Weights of a small transformer language model: vocabulary 2048.
Each number is 128 + 32 x the weight over the matrix's rms, rounded and kept within 0 to 255. Layers, rows and columns count from 0.

# layer 9 MLP down (transposed), 768x192, rms 0.0382, rows 622-638, columns 96-191
[[128 129 127 128 127 127 126 128 130 127 128 131 126 131 127 130 127 129 127 126 127 126 128 129 129 130 126 127 131 128 127 128 128 128 127 129 131 127 128 129 127 129 129 128 125 129 126 125 127 126 131 129 131 128 128 131 129 128 129 125 125 132 129 126 126 124 127 127 127 129 126 129 127 126 131 127 130 126 132 128 128 129 127 126 128 128 128 129 128 127 128 127 125 130 127 129]
 [143 120 113  98 123 141 127  60 125 136 121 104 145 149 120  58 119 145  86 110 127 134 128  80 161 171 152 128 130  99 142  98 148 107 122 122 131 135 173  96 171 129  98 130 130  99 130 151 180 171 162 182 167 135  63  86 145 128 111  91 140 147 226 181 178 201 157 126 147 140 105 101  99 169 136  94 127 125 129 145 111 109 126  79 149 103 143 112  85 148 119 149 124 111 145 146]
 [147 138  83 108 155 137 108  76 124 124 122 207  95 236 154 151 104  74 137 168 141  46 123  70 124 167 146 137 166 193 118  57 121 176 123  91  79  98 163 121  92 165 235 167  99 117   2 110   9 156  48 137  81 115 179 148  73 127 151 148  71  97 133 143 151 163 119 118 107 184 126  89 104 157 141 159 179 109 139  91  71 152 100 153  66 127 119 195 151  83 111  72  62 220  96 136]
 [101 165 170 117 140  95 118 133 193  96 152 111 130 148  89 128 194 154 200  82  93 141 119 106 117 121 101 182 115 115  91 145 129 137 100 163 130 138 176 163  98 211 176  86  82 150 207 129 123 170  74  53 142 195 123  52 169 177 132 156 131 144 114 141  98 164 200 116 154 109 186 140 151 120  45 144  99 135 113  74 255 112 153 126 153 138 202 143 150 156 121 139 165  91 166 135]
 [ 74 159 105  83 105  45 144 108 123 146 143 183  80 138 208  58 154 127 158 108 177  81 129 110  96 126 100 111 150 177 151 108  65 124 143 162 168  48 154 171 115 128 134 124 127  53 112 183 161 104 194 119 143 167 106 144 129 161 131 134  73 123 118 154  94 148 121 127 149 137 175 105 137 122 165 164  81 148 147 111 150 125 105  86  89  62 129  83 106 140 146 161  79 183 116 100]
 [128 126 126 126 130 125 129 125 128 130 129 128 132 130 126 127 127 126 129 125 127 126 130 128 126 127 128 130 126 129 132 130 129 125 127 128 129 131 125 129 130 131 127 129 128 128 129 126 129 126 129 128 127 131 131 129 129 130 126 129 128 127 128 127 131 126 128 127 128 127 127 130 126 126 129 129 130 125 129 130 126 127 128 126 130 123 129 133 131 129 129 130 129 131 127 126]
 [122 144 124 128 100 132  99  97 121 131 146 104 138 110 155  65 113 117 139 126 158 137 180 147 129 117 130 113 152 170 126 149 139 150 111 106 112  99 112 113 173 113 160 141 147  76 134 189 154 124 166  81 132 184 139 163 135 105 112 171 127 131 129 122  70 188 158 106  86 172  54 115 119  89 122 110 121 129 132 136 141  77 114 129 139 117  79 115 122 121  98 125 160 167 143 188]
 [ 84 178 167 139 110 146 121 116 179 172 140 187 129  97 149 158 120 210 104 155 174 130 128 123 149 143 129  73 160 104 201 155 108 182 170 106 155 115  73 104 184 129 142 215  80 101  89  86  69 105 165 108 140  81 168 183 117  94 187  69 197 118 119  55 115 112  61 172 133 137  93  95 143 147  93 113  50 183 118  97 100  85 178 153 142  92 191 149 123 176  96  94 167 125  76 101]
 [111 118 119  77 107  90 149 125 205 142 103 118  87 118 135 111 123 181 176 155 125 123 199  90  77 213 140 107 139 191 117 104 111 108  69 166 187 169 110 135 180  74 103 144  78 153 118  83 138 190 152  93  28  55 134  96 197  90 177 151 167 118 115 132 110 154 101 167  45 124 174 157 143 169 204 176  86 164  37 140  91  98 163  62 135 120 109 101  98 168 116 121 139 149 194 169]
 [ 86 120  92 117 166 138 103  93 121 186 100  77 159 159 164 165 153 116  54 146 141  99 160 149 124  32 138 156  68   7 147 133 154  99 112 142 124 176 201  62 181 133  90 203 149 105 196  76 129 130 142 163 143  81  79 158 121 103 182  41 133 158 111 133  96 208  39 128 150  99  96 171 131 127 129  85 173 100  97 181  67 178 121 149 118 109 112 150  93  99 134  84 142  88 185 136]
 [148  67  50  81  31 131 173  89 137  73 174 195  98 168 175 116 134 193 161  98 145 122  58 129 149 217 169 163 130 166 195 216 101 171 121 133 134 143 141 152 123 148 138  90  91 149 172 198 195 122 197 172 109 144  97  94 122  62 140  65 105 107 132 206 181 169 109 105  96  91 185 132 101 170  74 166 180 161 104 135 127 155 104 139 109 109 175 125 196 108 127 102  79 200 167  68]
 [118 150 137 120 135 173 151 145  98 187 144 160 161  68  48 177 152 125  92  93 206 129 125 117 142 107 110 165  90 179  92 143 175 189 143 200  99 100  98 101  87  97 193 130 178 100 143 137 129 154 150  90 103 214 128 143 154 139 100 162 123 108 124 115 113 101 119 149  98 143  99 134 210 152 116 181 124 162 185 123 122  83  89 134 129 139 136  92 163 137 119 169 167  92 183  59]
 [  8 100 108 117  77 113 155  77 127 136 113 138 142  79 159 138 121 146 113 107 103 100 125 140 125 216 129 143 106 155 157 121 100 246 160 130  99  83 104  94 121 115 145  85 113 155 222  92 215  93 102 159  95 125  91  72 135 129  62 149 142 128 164 160  80 141 183 176 100  46 164 122 149 166 144  81  52 183 131 149  76 168 223 147 122  61 131 185 162  94  67 156 106 122 108 176]
 [129 130 127 127 132 125 129 128 129 127 123 125 127 127 133 125 123 127 129 127 132 127 133 128 128 129 121 126 127 128 127 128 125 126 129 127 126 129 130 131 127 126 129 131 129 129 126 130 127 127 130 128 130 128 132 127 127 126 128 131 132 126 131 125 126 126 126 125 125 126 131 127 124 126 130 123 129 127 128 130 125 128 128 130 124 130 127 131 127 126 126 130 130 131 127 129]
 [125 166 165  82 142 114 111 131  45 129 151 156  60 168 155 115  82  70  89 135 145 122 141 118 179  95 169 159 165 172 194 151 118 107 180 106  87  85 135 130  94 123 180 171 131 125 127 108 159 132 162 121 156 143 142  38 153 118 113 136 221  53  75 103 183 118 156 147 138 122 118 198  89 153 128  70  84 158 179 100 131 142  90 118 116 155 158  87  97 129 162 150 168 117 177 141]
 [121  91 137 180 101 141 111  94 148 172  89 103 140  87 118 132  35 113 118  94 155 131 171  66  98 143  72  87 164 106 117 132 128 160 105 118 174 140 125  81 108 113  80 128 110  70 155 107  55 156 184  87 198 184 135 120 121  74 133 179 127 198  57 142 135 105  92 130 212 106  79 164 129  74 122 154 153 124 159 131 150 126 166 108 102 151 133 151 162  97 128 164 137 166 109  87]
 [171 137 203  96 140 131  80 161 131 105 154 103  78 159 132 131 105 130 101 157  80 148 160 115 118 137 117  80 144 128 113 119 132  32 155 124  95  89 119 123  90 205 136 158  72 173  70 138 144 163 121  88 122  88 120 115 150 120  84 142 125 114 115 140 184 144 181 196 141 140 118 124 143 109 157 125 122 142 131 181  89 102 143 179 139 120 144 138 174 110 145 117 108  90 139 175]]
# layer 9 MLP up, 768x192, rms 0.0545, rows 623-638, columns 96-191
[[137 102  77 176  50 145  97 170 156 143  99 131 138 131 120 173 190 109 114 133 140 174 158 135 107 108 120 181  71 120 117 177 145 154  67 209 156 111  78 118  71 134 202 105 111 144  83 122 108 135 101 122 107 141 210 151  96 141 109 169 114  94  83  98 123 134 161 130 132  68 150 135 147 111 141 157 139 136 127 161 132 172 127 112 106 148 151  89 188  85 128 141 143 115  83 110]
 [122 104 227 182 126 151 100  57 141 124 112  73 114 218  68 129 147 131  99 149 214 119 149 103 117 153 110 164  86 133 171  35 105  91 127 125 162 147 127 208  95  96 117   9 143 103  84  77  46 200 210 190 152 111 146 141  97 131  68 110 104  59  98  73 197 192 183 153 133 142 138 169 255  71 138 160 188 132 155  65  98 185 143 139 100 135  64 122 152 148 154 193 139 176 106 146]
 [152 136 128 150 133 115 126 102 160 116  57  40 112  99  94 173 198  93 159 115 119 157 161 133 115 147 113 171  83  93  76  70 165  93  97 129 146 136 155 106 125 162 139  46 108 103 164  76  46 154 135 128 183 156  88 149 164 157 121 143  95 170 110 219 187 123  92  97 180 143 115 196 140  82 152 147 113 111 155 144 141  93  89 145 119  91 144 132  83 114 173 128 112 204 180 100]
 [175 116 112 179 148 181  49 144  62  37 182 162  68  96 149 112 132  96 163 115 115 119 134  95 103 181  63 200 146 203  98 137 114  90 128 148 156 191 208 176 148 175 146 174 169 196  76 135 115  73  58 139 155 144 158 110 112 175  41 174 119 134  64 151 119  99 152 201 108 130  75 187 144 133 161  19 145 136 108 163  92 144 116 160 107 155  75 120 106 137  92  65 121  94 165 210]
 [126 132 129 130 126 121 129 127 127 126 127 128 126 124 125 121 132 128 125 131 129 127 127 127 128 127 125 125 123 128 123 126 128 134 128 125 130 132 128 126 129 131 127 128 119 127 128 131 129 128 125 127 132 128 127 132 125 127 127 122 128 130 129 127 130 126 122 126 124 125 127 128 129 131 124 128 128 134 127 119 128 132 126 131 133 133 123 124 124 126 129 126 126 124 124 130]
 [176 125 160 218 141 139 116 142 183 146 120 131 105 157  56 200 130 171 118 169 165 103 157 111 128 164 158 103 105 126  84 123 151  95 134 196 126 115 144 168 107 122  68 125 125 115 108  34 110  54  93 158 104 131  58  99 122 146 112 132 100  83 130 184 216  99  98 137 141 135 136 165 165 103 169 181 193 144 136  96 137 157  68 147  71 138 216 117 111  91 132 121 159  90 115 106]
 [102  92 149  94 234 121  72 106 114  95  73 165 142 147  88 132 115   7 124 135 107 162 172 136 117 129 109 129  74 102  76 100 143 135  90 236 205 128 176 186 161 109 123 133 162 106 189 122 124 187  90 133 122 162  51  98 129 122  29 196  71 138 128 148 147 139 129 167  66 153 158 185 146 132 167 184  28 118 140 127 135 117 141 160 119 184 126 129 144 185 104 163 139  76 118 155]
 [132 116 153 174  99 147  49 139 158 143  98 123 158  99 127 110 149  36 118 115 104 156  87 135  83 150  95 133 140 103 118 122 130  73 131 157 213 116 133 116 169  89 126  77 165 151  95 111  89 191 174 143  89 198  84 173  67 165 133 166 163 113 134 140 159 132 124 113 110  80  95 135 176 107 141 157  95  75 135  61 135 123  85 177 104 184 141 143 147 113 140 133  89  77 106 146]
 [121 130 190  87 173 133 132 188 182  94 119  97 112 124 190 127 149 153 134  90 133  93 120 211  97  84  96 172 129 146 120  98  78  96 143 110 125  84 101 160 122  90 217 102  92 145  97 128 105 115 137  52 102  70  64 184 235 146  90 137 119 113 108 129 136 142 180 133 162 131 129 116 102 149 133 134 108 157 117 169  90 160 113 108  82 152  87  64 206  89 181 159  90 121 211 163]
 [110 103  98 151 174 135 107 112 131 134 143 131 153 177  79 120 135 110 136  79 184  73  91 122 138  78 111 183 131  81 116  44 191  82 156 111 130 128 147 142 166 118 107  88 111  98 118 178  72 162 152 107 177 182 103 105  73 135 128 121  63 148 140 147 118 127 176 111 211 159 120 127 141 141 149 133 114 123  97 155 116 151  85 111 122 139 204 171  96  71 230 146  61  94  92 168]
 [201  99 110 119 137 102  81 125 105 125  72 122 113 133 148 203 208 126  92 157 123 103 113  95 145 122 137  87  64 118 167 158  89 105 141  99 112 156 209 121 148 186 130 102 117 103 105  97  68 101 115 191  81 138 137 100 155 144 141 113 168 101 153 140  98 159  96 145  98 118 126 188 174 122 213 115 133  31  57 140 144 145 168 160 105 208 105 129  78 147 101  89 114 147 112  79]
 [174 105 164 104 101 205 135 178 149 115 107  88 158 162  72  84 163 108  83 148 173 162 120 114  65  87  93 141 162 133 106 137 131 116 162 147  96 181 148 196  57 142 141 128 144 135  44 156  75 138 136  92 129 180 138 156 141 161 239 120  84 100  28 152 123 169 200  65 162 127 117 141 129 138  97 114 167 117  93 128 113 155 100 134  88 158 134 148  81 120 204  56 119 150  94 103]
 [129 119 125 125 121 133 118 125 122 127 128 135 130 130 127 126 132 138 120 122 120 121 134 129 126 128 128 130 122 134 131 128 130 126 127 126 129 134 132 124 127 127 118 132 132 129 126 124 129 131 122 139 128 132 118 122 120 134 129 124 125 126 130 131 124 131 127 135 132 131 122 123 134 133 108 126 118 128 131 136 144 132 133 121 131 128 131 117 129 129 135 132 120 121 132 119]
 [169 172 142 149 142 180 147  77 121 129  95  91 189 134 137 192  72 139 152 108 106 104 149 115 138 124 145 199  77 151  80  88 147 154 145 115 158 104 141 100 166 114 164  94 153 128 151  90 120  68  59 126 106 152 103 150 111 187  99 154  33 162 176 106 175 164 139 192  83 202 132 107 124 132 130 175 113 149 103 137 119 129 109  82 111 130  83 147  74  77 112 151 125  63 104 138]
 [ 65 133 121  97 138 123 142 202 123  71 138 163 120 118 118 123  88 110 124 154 127  78 135 154 131 163 181 126  54  65 148 123 151 164 162 204 148  92 168 143 100  75 168 106 129 186 131 160 123  80 134 117 129 182 139 135 154 142 157 118 122 105 128  73 175 130  98 156 130 134  84 152 174 113 151 185  91  81 120 161 122 148  96 103 116 142 132 104  80 153 130 138 119 100 149 154]
 [126 102  87 165 109 160 145 150 103 135  84 147 188  68 105 196 150  99  84 125 144 142 130  97 139 152  39 183 139 214 138 132 102 169 172 129 131 135 150 151 128 103  44  72 192 127 163 141  78 125 203 185 111 147 128 128 109 120 205  90  99  77  66 100 136 152 108 119 161 127 151 139  62 121 103 188 108 206 110  46 141 131  72 107  73 115 145 185 124 125 110 160 114 133  83 138]]